From a checkpoint of a small transformer trained on Wikipedia.
Size: 13 layers, 7 heads of 64, MLP 1792 tanh GELU, 35.5M parameters.
Architecture: learned positions, biases, tied embeddings.
Training: a variant of SOAP for these matrices, 280M tokens, 4415 steps.
Each number is 500 + 50 x the weight over its row's rms, rounded and kept within 0 to 999. Layers, rows and columns count from 0. Numbers have three digits each. The size before them is the row's rms in percent of the matrix's.

# up: layer 5 MLP up, 1792x448, rms 0.0412, rows 1628-1687, columns 224-335
# down: layer 5 MLP down (transposed), 1792x448, rms 0.0411, rows 1628-1687, columns 224-335
up1628 088:531444507494602467522456503513575529467395477457487482429471458519552511527455501576504512508375456432477542508458443485506578475517491586421419469474587616514508415509604544573532378554468576440585529537550467550480496519535580477395606443441457476502541511437420506503550477421488484603392529518501433421559466578538541443527468422382
down1628 091:544464421534489423508491537562484502518575490560582366523434554561460462469460410428439528438498424464518486443488517510565484532464451503512589565499484522458496618472444498469560465531438433433523453544497507509489538504548561533502482540501510389551376453428433467576538534506443479526516486522557448618456502443481437499430516509549
up1629 102:433577522515541477435520539440342476454422565457491474480513496440491539479522434499447480536490517494625521483510466490425558460472563484461564532417493640500537447436481565434494461511503443467552440486577475533456539583492484465516441551584543524478480539503467466549472494477514567449472405511553457473504414494438592512459477491500
down1629 100:482541593454565535535453459437471391478494481634434437548547463546478527506520536616476585458496497517472474480515502510457400607468513499484438538567505412432498493563528503550417459521533494440446578500529482505425465464495493484508603515567492588481403455535481478459489456450511431416447572541417529540479460525485450552509460485484
up1630 106:543623455493464555499476493428442561474507446429485535434464482552407479486449458440472427490497546457540551508544507461463432462539492545493607516570520536438512391513487489481467528616425565397572457564532520500458522535558437452510528452450566568368530513579511542469444455526447548416435530504410558607487561498616534480546539503460
down1630 105:439513474527565591504503504520526420550582510597536488572542593441488494495587470472431513455475424509409476524510487513529434551466588487452496555490582441429418523611463513459501529380521482524505474415454523534465466447413462549571517498541466461499436539441383489539483475530537453532392472453555542414453546441448454505462561557525
up1631 094:508515449572536400508505574458427513517585453607514522451501554489489513461538505487519439488509442448435459570543526461390417551524560460575420518524428460549534600506451482540612538567442541470454526417457510479486472517486464590436508431548498597462548528534487473439565475649477483468467456506474529494518484599512495490421579616500
down1631 093:556488492491482520438556469600508470508429592484549507465527437485488510501420519518424452452537477525554556476466524367502522485535510601573436455487572528588473565590508558569511418482516413491480516562542499509543475448511556400518450587594541486525428443429497473523534594470538495561511496563592440445545484515535500513593503399410
up1632 101:575504449369587556557507488576523555522480500442548534508466502423515453491552428469501563521495503379551502490515556560558524495596453543574636451521487576370459494528579607536561528421482560453447538491495471532527537471466480435556430491532562500433576533521465511567573528436514529554521512459474517432528440480510458509436477522484
down1632 101:514522496500520503408471556434512542509458410460520547491470531548458404484440549515480445526451461468466502495467481503451510552515486516522444449480490479486520511531439486503496503537468586573427448522559543428400557497527575558507598520492489498480507445553465508479491326508545493466544466494575530488507539524454541532488535457479
up1633 097:497574513517579531446476471537488439411528442550577514561486476555525559583401500518482454554488498512418534450431533498536498460474424441549462566526476516429546562482601558515409497540542435490561610413404497432511468499470552505551549558516532588401466435530475469583401439506498522516495499468519433494355496467598517453505526489449
down1633 103:468443477491445568416435528550437340513494462456447519520438521542421507473569466476507421426423531468495521568493500506475498607511445370433501576404502529517414439435554506536499531494552442600487472515505540482555502516542519578642636476481568555499519551500487438520517468510547521465409508449574568542430482375554395474356429474476
up1634 099:410533509586537491536422459497436550514509452516424598488412478422514648548510498507492446542524428534545426472486464525476538487523486447560457509569435485489533499524520528488451464517578491504484494514533514510527492458539551417527446407402494515489539511452444567467574546555545569554470521473528416490456543534366430495439503586548
down1634 098:485491429472632483523473537412417542474463501527441485587490512567531555560365445496518528417450534548539481552522428498406561435467490478456637560559580527529578470525478451467523494528551465480438545470486435548471406478511407546514495496537510454514520507546424504435513536482533474466632446463461469469474509428446568553498483478452
up1635 107:540531509539522417431573466544516490517495451539484562581504541530497515507552517485566574404571613511426456509582474489472543476611456452485504521429590595513504525455459455525496562487483437483564459496561476500453489487571512493505547449491582408483492463484498483503484536427547480562497563588509532361531474538438482510518433519504
down1635 105:403497437447470516523487549468531519512474518497506466569432562529515514550551467521543455560458447387486407637539548608497434468574517490473513491463491555533551430536465491534585443431574510494566555475477584498471474525482541634512444501498477494501529416468536490561430565456581595513468483476485515475581508536486380427553472577426
up1636 096:510511496519543480534468487493496474437512470391540449374568492471468469524488556499559502480486527516569587516512492441473512536480547500574521501443553470496511497402555502570561513511513515523552444433526537567506491471438504525507610451529502468539536401527611559533615474496608409527399477547597491426547556594542515620517502449431
down1636 093:475417513459464516554573537500447523477436449436471498428500497517600489504538434425535507468439479473450537492505532491426513437429544461580494425529468549439438544498474541532450436460601545401438427485552554554541462468486520509485568497493439541464484428493554399485491469511495404482496507635548590567524518594497444420498579497507
up1637 103:479527469529537575481473447498435508473513545433432534424552398550438420471358480450474524459501456383505487576569529469604480524507496522476475483454524515546379484428495543449502517375498488495512490468533593501523544543459527549502555516465505482511433486493529532474593547539494522506390482427545586479483471476549520603541608483532
down1637 104:454457439446612516479480477535473436473549539506509493445477503408524564454496468484493525419461485557577443495550579451449421539557542436464474441550369510503460526546485524505396507446428604533484454430428503447580595419529460474455511581607476435445459530545440522480494538516492544505504539501508468550534443490531580511519453509492
up1638 096:432494491526493519516411478485532537449597500397491478456523458517464452486557544473575458453527554557390486559567516503502459547519505594465406506440502505389453506576475430447470425512520502522473577497514461492545508502527476489499428572479577529474511475509512542555465555453583573511524538562458508471349488465447470519483505547406
down1638 094:504440563494617503502496504524451429520522605392574475502463497443442589541494615492488517527471512509492458480497623526461465484525515589526423492509512398501439534508536492513526476502500564543537474546471637473537532497512531418545477616530466530448505509519558517494530503516444482478548501430515498478529627508451386550572540560446
up1639 095:596526491491481536455562561486481506511438464483536487551471558513545542508498590426569491524555453453491513474490500473448480421544499549522533481431346482440482451589396569524540579493464526491552498519573592563399514486492575494538485415560605474462557529461448443505622455470484501495482510544519515530567439489589495560495350441458
down1639 097:547516412482438510471538478476470461452497492522494512631471465628517552411395492484382477473468448503512542406470460434527447482458415516444574453503469528542466498446439511518485435494557521516482527446524522492519472514474522514429505473458484611538480497396409428456538505387504409519591531516540523460550516475524506423516541535467
up1640 095:505454401574458449470517515507462438539498557535543441556493516512443533488499587504503434534487516523503415506499476544523634511510489467513539537480591506477508558460555486553458558521429466536462563510538482597469576570559552510474537638368420494506600416568473535443445543497501482542480517463407425474426607479520462452501527481522
down1640 104:516515534535491586586488548435561495478536497513577380500552622424535435462478509507561454587501574500479556477497490662350458499494453474488541508479457532571517496478577468568528537460487553491511527443505557524497511410588459427528521471448544393473546464530439430483510534492421442550512469471506448477487536543423533506518452507538
up1641 096:549496505498485558502554512475546441573539514541542581461506467512505444506518492534568478558541423403440470491447447521414584424539505546479463457471463431514505439391407497528428413464550414544519598546482432545525507462506521441410514449495524449521537432507517462573532567522468456519496475504446547473420478540495478530461472484470
down1641 096:533539551466492530551472541503395478526475599463497516540502515403514521542474540534522426537553424449437608442522582502532381570504376484540514527478425483519443563453556484481471558586587512476465515543584473581520558481486575547454514535481590365450427467579361524526545466507522509446416458405492485530586496478527431476388511537460
up1642 097:481399585507420509433611505443514456533450599483442540515507491481445441518539486535488596518481491508379501520594443576520462604534364509465557532446542546409488439544521492475462496457588501571482497532502491477422494475352416465443461557581457538526548469480513487543612473441490546417448472594567450427399509528436579438400510625525
down1642 101:391552535571446485510529489520510463451504522491573493484532540518496513535495522566536463426529494527557517429516441516602566525446527536463370444543408529531491514406454467491577525418552474494572468501450491486610502472478448513425552510463405491623460470462493554574472546447452497486470503487546430519523524474501583444525521518450
up1643 089:514522531451427381550512544506530563482436419561488466530471531473512568627423545513489445437549604500537560471448534452532514559625521586464478536392499634491565558519524531462413391544543506548402490478465538451456444475533564484520488407523475403534426426497504565529447476425533486478456558473483517466470586570492469587475531524486
down1643 095:612429480522544486557461572505435442517505580543531454440513471431433488427533488469449589611491479453522513507472504554472469494487558417481587554526403474429494465378482423521557557464509555556503459574432469570517481494385455513526470447495453525547543560611502473419564550497473532436477420601495480469460478501487485531474540478615
up1644 118:579508503508614535460481536505559428467581501419444584499521458523502486456489488493481492571476497514487483401520541545472456514474507516498415599440462486540458509542543488590436515565493443471453400417473420552509469497565570461495411412482567553482508497555525501521488480437560585478477449501550557486503498408495442488458521539471
down1644 110:515473445519456542523546492442453505537426430482526465414526501422518440472451461512468508458476496412502502530441572615482465571525506426533496481469592537467542506589457514584478484385488505573464473434521443439468487561533533463501491474525486555599540571572536532496509528455525533546534538546539484514576559513502488589461506401618
up1645 101:538457485616550424482510466458454508517483416511489517491568589463469485507488500510498453469432529468520456585408463475500453469426517531474460474496584524519513437493480564471386527474559507562570501439415545478474571531517558509504480423435541440532490555584494475414477433539498536524508518501492501473460540511513574509521494511557
down1645 102:477521470531405403426557565490561550497459546485510434483352474466448505592563504407553450532547519448476427453584603505528498463459457568517440449493465527542440589508482441530437499596494556599436566536523424396457542490528529519542536495510497454545558572499488522527552482528445554530540467561532518631527472431525525459522490507490
up1646 103:505533451558532536487478467444403505540477412543512512611517523653486473567551516549559538479573405516487403514483451495456480458484485482470471471523555542414487443432540605520543511496446435494553534538501371534485504516426526424414501547478459526570487475443546636445471610488507474520573421453481567574519565566456515486436529474529
down1646 103:461544468419480534549485483421492522494497515514429499539603541535506554560531512544501513429459538512505507458526521469413475494463509447400579496522536537570561516525412308472508510506488529543563480513520558585552439538559465462564500435449467431537505550488513473468538488562483462510510506485458494435550553457553412503577568468572
up1647 095:495533491538459533601469526522434549501611577445499498464489467410488563485484546523528447578467403594468470509510550468506472599479442509507497614465573456588442470526566547497503471544527457400600496501478430517518473531424507446516422493583510498548507501490575527566394507545435470501386609472557610520521551505538478542506446453473
down1647 099:649465491464549479536514541440507479497565489482498477402584536396439570609412441473406558581596464455438521550602523468437502523466484427533489497509492502522579559593552412552545487547544461499460420533553478484455524497575521510529507431538629567540506506547413538525509560532462512489508502540488571527574552538448473576554545564436
up1648 095:468425554435531509517520490451436568418436505472569454492450452552447486495490456469535488467536518544364489585536487480465529484502500470463585507529562523490528527450523431519512505485544419478486539508545449448490440510552572503471490407517535495457485498456492506472529488541597445500491532575578558494403600450555583519511458439456
down1648 089:452558487488436487455591511482489542527519601429565446539596569470519480467474530403507495488541465475605529450528587489560517503434544451581502498472517571492480577532430423480505395468416579559464515522396484525492510502468492528445590524527417557540513575421540476531568451445556472511478458429566489451578525499550499503535616492510
up1649 101:542513569577541516524391457461447600506523450462536586464494551476527468458570504577486503535544520481487514548474492419452487436396490481458587468499398568549497545454569486455568514538524582549621477495506495493587459539513537459441516481437530565495526446472540450435637539481531533502514560479541504455436467473513427524525507512542
down1649 100:526568440473538515419516580499512529539603522534559473422447608440505489456528602472446486452552434510546508540508584556490444555507455400485554577448434517421496457540508680485545536429506478595511524473559565493473500401548387496512489484563501558468497583395371478532458552479483535452504502508453453487490567459523491509441487583454
up1650 097:525437584561493594414457555504526522539530556457479535521511570533489470412504523535505462487584482563491487565403572403439558460531503537544427437561531501521483496506422461466434510508500409462490548468524475481490468609527433569596505624505471578452429507415475528587498447533461463490454554537461434444469473469532448513471497517517
down1650 101:437436507518446589527483580537507442521488516462460476493606503505469534515551526483507415527401550470529460546530546547478490417554535493541535542454417482610538480490563459487490499499547475468471511407534474426493440527475511533461509515525489457437509346557598591479400501580518461460549413518567544553456485481566495558433516487581
up1651 095:549527419453487560467505600449464510400469521452566577526499483512361443477507418493454571487426545492465536519509406430553597518484599416477506497525483545502542446524561530564455533546535536548510475489615414530559528504452502501481442541562525549373460543454630564522548569597530499540488530486496463552532502413427495518530550526467
down1651 098:469444525540596411537494405444565514475516542505489519443492532549512556543502476461549498517561517515485533489445509516529443523504545464509506494556547511549555390535521473544535407373541532443540522371560464546521556485502442441445461491477450497592553520507457497482454486485447498509541546493554542496448418488467481503488514561587
up1652 094:437479563578428540477517505578496570434452548421433467535464529564446558462527498501528435551467414474527590443474459491590472495577524561482548447451557470440525524507484454486442426540460519473529513530543480535486587564521479431582594473552466507519502498484558526552528408462483472571528451474424377557482558533539499493476495535508
down1652 097:508473528530435502479464526557513531423458479455509517526467471461516420439545535459560543467510472472504512422514570563526466521540495554535547608514437527434619460574491509570508502368462592388543550506525532515531463571489479467534580446467420434526465411356543450579476519564560552502489583540413470570436555525530532486436482467518
up1653 096:461474550548519557450456581505480510428461481559467481541510559507426536480495500447444440578562425549501465451521573501494481501582430488442495511450557445496546505498522502444565365481410514550614529520524525506522540503485478506536505488531506530568496477499498479534597586446514476421473484485481561547587442447465372548503528567432
down1653 093:531445450478432531559567432466485501554548498483574506477498362491451504477462458575550479409556470485544515563494467500474524532511564583583503505547465573580512586460590491565477622421500445480472510483519455451548513499475548473422403515488538394536445454499461510561488539474493479555552526430597461444474485460579535488548485399461
up1654 091:516478557572516494447479528523450560511564526505518524401506460556505487389543539374510430539485542444437492499511467474553495462517517526460527537508484544565520400492461480564496501481441511456510504510554475496477516502548518479471455473506584562476391424534527527574515570523480597597568578474440513524440593485446536609384514438572
down1654 092:468404465455517528481539418396595541483573598474530491481352483481509526516492448574595528553462413546506507483530542463507592505491431455506536476466514458576428503372471560591516447541504521542506501490454422516520458515477467474475452483470516484494485413498408499458484429440435532482515464531500392513531477433501417554528429473497
up1655 107:520472567619441520491425462477528554581468567536588450484614532443477492480448444505547492474526517361385530505464458546516591544565509548528565458472478483514567477495545614439474321434423402487490482418490429549521470464466514440497407523479541483572490466465469496624515506517379509470469410385548455563584447441543546547516481462505
down1655 110:432596539405396523548526515498532455505511390523566456495603548441555535539571555541486483563522513547541453556517468420437504480453495509441453571477436488520530569482573468443460607559559542527453564448439477543520482506526531526633442559547506408524528513510437553576515556525424498487498543470535487444485616481460482546497520551541
up1656 095:560498504525407470455467516437561507483506448542519495478481553472564518447540528456476549483494498460508499566396447437494572457480596531486528530432514481497558601462590557518543543528486531596509389487469546500587449552499471486512450450449460493566495483461496522476528528510481463467545576516413587384461474535459512487543495484495
down1656 095:469542530561559506493553408587472412491437487465533596505495454506520548503579473432532414525572451529492486644491530411516631433505488511483470520530535508481538513460408466564490494513578513451400510521512484584500557472495510538533453470556536495454558568458467431481479502489431495439502515557542507435495512561577442509507500528519
up1657 100:401494427521571523334486459524523496437466474531476491405495462539464470471488483417504566592516488487449566414467516560537610390503485456502594499440402513556587499418496550492570455439429509543422449474526506517564496562540506451474419505518447501616521474484537479603457493513505614452484441389547505580543556507513549485498526483470
down1657 101:453548516486461495510478559535514455558557537512512502512391576458458512498504477624521458420505453451461512498519527490457488510566401560485465524545433463533440535501503511504588533423499567603492403428464498497348428426500485548523487490528501429532417513514467539443548495587514481457438390498526523528478503497493510515443495472470
up1658 087:487506493518394534557524475474437456650477521492529512471551436477464445545397575481459483449522456481443529456502540537474406516533537486522505498626485467530552414461522589547475427466541563495520494495555487516483371527532456461456390496614528506584531564512501487594494450464431397589403573403429484467566479461527492508487537512465
down1658 091:456529493528443559529486520509552379488513550449540518452479509556564502504560581472463482500434530480429489573474556429458543457484540562492495461485543499530491485578533470494429540508487411594492450565570532454496498450491555472503511531397552553560530524470433568438432445567503471541549510442473532448388536496508518489578433503524
up1659 098:524437514375523555439546517492519479491501459549467465459461451575466529490513497512533522565508567453512492488485433528505588479518576469509590575444546502520467573434425486514445520517408442492470481479539544553465439590492515475466516523409518533472464467507449533491534583422586495479473491500575533525490492490534439524578533569540
down1659 104:477467568375511443500478493542509499466478457523563492525593559503499562551438481566536491570482431523552487507494541491518517407485480471497508495530586574488493558494496536529487535561495495485461457451536531522462494514484423538493517445512552498481497584549540542542562519528457504497529502454524376520487488420409468502487556484411
up1660 111:483476385502537487558517532563529521463501585467504531443502556451461458521471487460510506565468483492613561408581519464474447476528491482409495551501501434495426492574461493565489451534468488527349532569359432487524439481505524486539540381530558490559508494418469514448423522498463438518556458529499410561487532555511463561501514475421
down1660 104:471526523444488532495527496542536495541544525451506527551507480441525394459498462510460536513479447531526388564471507610554390593395401484563466565472533475466645419487497481454478470583484466510438552463491445563495408431533513472438526504473453469549509500555496565475408473474489445502449471608475535484544510459421449406425438477563
up1661 103:525446578555479453474474461589549522542460545496467477533512486395509520420532580536480517517508559407511571427588434455487577538582520520419463529548462400521520525490412534536541500530514434627565540476512485585486422515391461544411493467547507496494496604512515496414604474523501474557562500455472447508444467498516503481541535527447
down1661 101:463613520527576590517603578500519521500497576526532535530526563595444480540512518566483605414518450527464585562470586437514480492579473416537565468513522585503513511409480574507474457455561508451515496594517525500451565433569518491566494516499472507526490401598491429522401572431532516426483451544476467561479524414479494563435447452468
up1662 103:509510418436497508517470482551444484589400368524513563545509478568460578461494454502534448496528543571521511516469467494541539491536577502484542528420437516449480473591543559543472489503579453537608559564538450513489493433596462528450529532503400466500485556569493527487508499544462461526507518409497479452467525413460529495448416633450
down1662 104:421486454532476508436420501443519455546490456562502478560550551402437494408397550570516484423549491428551490494482497499434421436512455483458622541521462565493487507531491488486575560502453502545498507473495492484430526471606541534512512473432520445488547551499448509524394370480500487410577518590427551638468545509476514476486530479584
up1663 096:551513596548454507492523540453393410551455470533472449453599442544563464497493542506406471478503488416530525441421422461505476532442577508406509520409597529588550516393512533417465502500579551528445422465549548475520436504528419427506543547438465490474480534585424508420444598532438596471471446487511542468454487549506447520564470528520
down1663 100:520500432483431516490550518512461590513458407515589493522558530531430566400439462486493569430526523499508598550432493464559466523516458485552554525541454452546567470542490519551493555458492555437534499541369488529498535540485408560372438457481540355432441463477529475517540465472441440465487516505458478614381479479481569446450419548507
up1664 091:526535402478504524579479529484515475532485603468547478520555505541437519398526452445602444571463457516544427456512494463501551467468565565529492630508454549493529594511470444440437465476441525447498598568522440452431461536415448503454470509460563576488380538483539485502466573560624478497551509441440476464466486437530642563595349514548
down1664 088:495580491407439477512443455495476504452457557479461496516476459493543508562568434445436524578549485463546460510550482528490563531456454483568500467502394483516444506607504449454564490442498508375484473494425520527539574547525511517523468423587428595496491516506523456456506450445488412555527469526425597575517564435552520551536500488587
up1665 100:575541527537566478384546511413543499499524468401517488472479434523476508478494513552534557592618493475473457412471480510444469557503474458520512580509396510460603482453507450483484572545505477553513450550459411473424567448442528524426373598519513450579489538440582482405522494425530493414518533467431425497554478502548493448417506459541
down1665 100:522503464433427508600466499490477567507506573507565566529514557419597500523527608483474555510458517504448488535530397506546392446487604491441596470510566498417469466529506527360501480416440542437548472514457516537606458426558539525524552453394535575637481619501440449512493436547505524542460474420481520497467506506575479444502517449480
up1666 102:504536441581481612482491475501515582458419462517517501475481482528498499369486457465482439498434567491488501540482499521550504462533576500508487496439447522501573541480490446465533591518582497528560557483536415470515439487465513441458422511411593469554459466545557568618441507441580531580547563482514471405448518555550568558453481443491
down1666 093:499527494418494415547382549542532463566498556639505492473524500477480384518553516465522470530493533444603557549509428547474541525449455537530454523515454538411532523515514446438470394468381507441530537517392595447470569549474509525501551489480444523521564492486497375487534524474526489425436407535401553485514526387495411511520520473523
up1667 113:502462431407458526469571451477467540549451487507471606550473408509564508540407491542557523510519504436490528438472542529485510456499447464505501553483423583490547522442540496448499487440496470513540461552544506565473550515506489561430443502559476491532483499533529536417484405396469517485564536536472554516521509480512478486544513462426
down1667 112:443441510392433496450538542507461527610509414453517418529502509544554534412511581462448491490443452473536449398505507515468531528483576499527522460536547479541506518530530441503480454422504429545557451475492494491378531442550564406486551494499418503448441510514464503510517433539528450496538484522504515476586537591509525456458523425498
up1668 098:570454499403533503535555365444535479531510488516498559468517445552482514485467460490500543441517502516466520507524561550478559492425472467456544510401468525440493429550575511470538481553466485456459564504453463580469515534514559540545536447423529548461542406535485505560555509505497412595495460510439516516514449617519414449437499546570
down1668 100:494563390497549579406564563536555515487575525487515506524545490447463514573386453537464463541494481471550442494488557478467455483461522628482555540410511467517534443506410464505537472566393455480439411520452539511513638482401531364604476546507379529500366478476453465514381612519540595538504527542456548541592486495450596448532414443485
up1669 105:509534499409479498482555532468523518448409434516514522557484596465479447536403490544525535522487538491466454565506610493491580467510471507487531502466517493479455389483499440532499507572509463571552489490531508442507427568523525484544535506475472540451436488457493570475447470638440498550425557450585622422467525544526549498606488443516
down1669 106:467491407470527477470488487489461496489424536504529593516572466472457504481486505530577481531602474468524473488441421499493538492549568487562444501581475459459453526501468485541439490514461562518569534530462444602478465587585450502501452492382447572534568543465529449534532487509477446490449405519563554527437379455573500544571524480480
up1670 100:564479472511468529484536478443530517502520442511557497531540522455490451421558525503551492452515453457487523514522493410390529489537522458458605460524548484454446453495519476560485537581567503463553478524566486572457528475504569526535447538560479554530514540515503557569539462481511570554427496564635443510529557487492511454501486558483
down1670 099:423530510476561464392476472481482528465495572457362514467492438459503507472531550466473475529497461499471485560477552571433485606481547551499403499487513512542420489525539578552497615491510572491416384523522450484493484537491534556492567538512492556407455519527481488585451428470498521480424465516534496533527511440553552491417535540584
up1671 096:523538540426540485517443514556521491584493462443471509515444492446513573502516529555531475634536521511501525466517524401514443396491567404487447476545446560433496509479479445495551455559461438554511506468480547463458399587586407437500461559533586457521528517499525512491498425523541510516478475483365480525538517494488498456429522506513
down1671 098:526508428530533580440486531542568442522554417432525519527481464526529508495449507538506507401478452496400434594532498507437562572477530504549495527544558506528620445449508475427574530440475492512481480466484408395407523501473483522527488495510584573518426495468466595515501510475651501530514448503597509529450447518551466452460519517521
up1672 114:501512525513546582428497497475432517492449587488408520389474525499538541565494484504526595506494502448487529571443573457448526503456526499472572484511573497432518496436465506560437468456432398489502534503449522501510549370469474482554498532436537479420548517467447450580489499423474481461401497480510467512495483480497474517547499607518
down1672 105:508542474509473422468458565515453525552462546496476498479576532540537510536464487461554418523555402492516525533530608514411567437385580524458558367475526488464558532535603546469498488627488551562553481502497439526533565534510523560473519505431524515405591512513541476503519439465547438429519470539589486503519478403445549454465509514500
up1673 098:466511524498466451432589523468472569533469523518451467455565492514462531462511557446652458343514492530477538561506599487403626491511524520441488464388511509552480450477473501499574476568488473595445447495478560510555528482646475538502507491514443577595534461418513573543526544468492603390440458519592511507519485462502540538502406454552
down1673 090:554570433550526533514536512474508518483531453453494420545474444552513481534457488566507519568494488502508519484499500535496517479598501478465505487474449551473431504446533568457470373492556492525548495508492447573482574512391584527497433492446479579352553482552479489574458415589532519552447549447472444489432464578404425488474543502475
up1674 104:502505468453473576497477582530514528490448462495503362481467470564401517511463531540462517522496463489479487528515507528524467482499510554469559520579557565446451477442470490605511378494654478445545427649546447482518548442495501534510487513529550501533453502526591546507477491393437511470459505426426450570461548457567482407453461508493
down1674 104:536449503595507436610439396546473529451467563530471582510551491560505531422590423556517428477496534506519504475468435559566494541494591415511524460566552519564554564529549336390539575596454572526439484353476477556461466453553507503446516444462549416493463589436452493494511488483492601533552490503494493389475397547484529484533461522500
up1675 098:482411502562486462512514474545463535448393533408474384447431477464541479496477510559490484457418459503532452558482408460552580458497457463550435559455475491505525495485467498469551528583414534517517556510516480509379536453572422476507579542542451551470521527551582516572562496506496480505392500457482558538471513604474493543513434519504
down1675 092:501562428421537471562454521441467534607492495509410484503489563519555510501608578473487464534468544473498481491435434474530514480454502528477409549484576542454488482502556603472503466544510508537425483551503548475495534452538449534509523574547536584509501534525508501538469542513492484559480518493499467518519567560527496463451517505600
up1676 103:537458473459530454546469549408463528527523496532437532569581485471486540419521472440591538431470484539503481482566459471531549576531446481514433580514506457495551605467518493535524569547509533452503504584425537493514444512498558532509490565534502493518516512382557566526540540442497585558457466433421483576445457500452501466495553414504
down1676 102:526537537513491472525482525507416481488540490423454518466388561590475450445462402462505491487526533601513463458522476544610518492427601454519437467510443542533548397520434502390533509433500607436408434482598467542533576544430526475453523479542360473490549537586440481576536469549547408501518444570521431551555561523477494526440517451539
up1677 104:448523488459428489518521589545469485439502512497552504470502412533491476532543572494524594496482471480464516524483529554523506408495412490421512495554574428507521461468503500633532572516507462516490572505526552597575548571534446528549483559588527457500642536511436414562547592468512539529456514536502465515578443530627578432477512464475
down1677 103:542537426582457492537557473542457488491506496533552553551581528382541543450453498481358511386517505439490564537530448449506470543480429490452417513535569523555388534511418487489460466628557521602489470447482442538484516477579494523436498535489501447481404455573414571481450468500594517485473422410447478502366543563415534457540493442541
up1678 103:517454498498558534478638444508463531494456481553514494496540453450490489526506463514481498438405498552424488557516614570458538459532471504475484505487448588419557588450481430471467423489448533375534428522525476476417494490521483454549435540579526510498527465469580440520551551553474495430477563517461492486473477442472599549484465455483
down1678 099:505488507469511500531494537464489577507499416568422527512434518465434512401539511477526540414469552518498466439508541447418398505443554540601475399491489442481457564552359436509447458476453535474485475438461470501547548511543514518554513453543447528568493477501569439517396524469511399468395573540538549480537494513495433507518583573485
up1679 103:475514544543578435535522446477474545449536573543419492510604477493467478483463495500448529491472510561538517600505535497550426542556521429518525613584526554477580542406432540390444487465550507446416511536496469587542536549571397472477466546469562593444472463556476555527452506493453506602485513485534474530411502420519485506461482483370
down1679 106:547541606523497441510524542492444598535489575452466432357381603498633527494513596451412510603585535433543488471527516437541533555506511498418517533561513433463506482483520583607493514449456538500506614587550532527542483559453469436559506422574542536518479489456394459428502522447560495487508510514461560471516472484484556480480485530436
up1680 108:434467473513538429497448484500532538413427428531472526607374527505534547489484555558482533479460467409509473473416500486423471478491572520461393487516344493461443561428463499488469509481486477528518517402538488535510524561510461522454509526476471504599634470505472572452398469402497575499480480470444452436499504461494476459503566492502
down1680 106:561465543402502531430558438405500517622567517461615512476582544470474381521503448455518571548523490558418496502585580451436466502571579425628511467511522490474413457441501587543543500438464378446589516490398498411463497440495510496605468557544595442525483518548512484570471527553464538525499516455453479565443432490418450426515575506487
up1681 110:430428523409439548540610572497502485461400527542439417493474512482551551398339556501593508426429474439488517533404536447433540470525450480456510542449525527526513482462478561583435472477483474558453458476463462548551523425553582425545429485511470535471427423633500601586547489456486518539544530508426420436513526503478532537533516543418
down1681 108:498447421547574464539422542527484433455500405500530384537535434512471472490470497528539444558412409418556456539569646509553537555488460409558473529435514521477525450488527504476498474501490397437448531493589405545492480474493462466520526474551536451438469585476418585507487459431425553547603405468501408539471412617634544427630550560463
up1682 116:459594451533545499466387537549429406429480447495553506411483463501533494489461511463528467550415465549480513395462441454503513516546541527423573437547424590531470520484454447537569488489534438368471478471429459583459508498460457602539476563558537539560385495562528516474525450471475554468516455513555569512501476554573491559430496529530
down1682 112:503615450506524454487565580487587437397450542493453547546448456409534471593475412545540438439609577529566561572519509488467435477548515513504509436464521617512425523578464535506482444488477596487550368511459466534547507564582495481472530506466460566457467548545525581530508596531591466494526403503471476574411588518594570476460590516530
up1683 116:545567432542537379518452446582518485535500526516494548534545387499509512505521480464627472484518472423421519505532578617614497454553491516482514543564497536471489509533553586455504474447504529571511476486402584595435566435484450516506494587577525527516510569476519512425487545567501637540547525433522543526443477551440548502480557521373
down1683 106:438536482480556515485455509442498478512426429610495455507583563511475517496524518457436443451523596500429451541468476489446551565521528498448493472505561528586414518471558442492491492519566526548586537545562484469526524470458441575438460585488568462484462438535505510507563579471526527482581456416545570465376455536541543495618531449510
up1684 097:492451535584535568430522406445520479389591470493478518552543508518466534533509493510520509490446561450495590518384548399468501466484471506532522523547436406445453514463483529441513489423564418539496385576468562580547507449508479507524430414500487471447578564429410496506508566482448502604555455531544558499465510491498517493449455452476
down1684 099:444463528447541562472471499404470415562536519450550559584496495575535470366589488438542493493544512486579535445468454471541473414504565544469473587480487551433533540557569491563485437502477476553482526512485589448524616492456536563488530507499517638461492488505479513472513469445433461510566525468421427562511604524528566544498509519478
up1685 104:474592579418554530500504524413409451548486529423496568537500610472556567441441460352448472547530521437512430506504508476413532550444632518465454510448599589546446486560588511440556498449442482604514455565528563558430414482524495496502460631379456524596588519497494537570509641524453474428480498568433529423457564523515488471513448574512
down1685 102:521414561533548531490494506592528442437473461504392431523539513444522445513459461525489438495512525408429579504435499592512459527498487542481515522416526442525621520547482585485447494427537434479569500568577444515510493503510519568638462587577345571530470453445459509559459433466552456440456519451438494463497513550403481548422500464499
up1686 095:560530546425554501584534496428503416464513492582637477497480521589476504483533480423522592504510578489533556498554604406445486566504460458462459532594422488451490446511505469517482556575552417455467544515505519451578556497551508490519538442494528498351517495421497509528481510472494522519470536482492545478520483545514470482535504460483
down1686 097:508572521424576446528532628487602531565571388565432372467591493460490517401500534456483507474498373592481429540496465413389440478600598482409553520539574456492533462448444475437532501452464376457453483494465462462579523541474524538545501472524466525517507413583510489560453485497475535491564430408462557498469534607438538572544547526517
up1687 099:539509468584539453487562535531380487543493619565435468467501462457494476435488504563596408507499479523505556466480398553476604482499490572529491474537481566553536438468415585501479479472514547531454466518505550500438486467533588493550515443470473394548531438505483515510532447569503540506507567580437528413468459502528555514521483549493
down1687 098:570536580420496449530484494471503556510517424453451499557493456492458519492535509547367559445508533526505521506608532542428399535530461421470512506404492496505421531508525474422390445530502490419475490477469484499567479433523505531488499556538405567541479529479536462569487548591462534492526543541537477515390491503493474539503384409539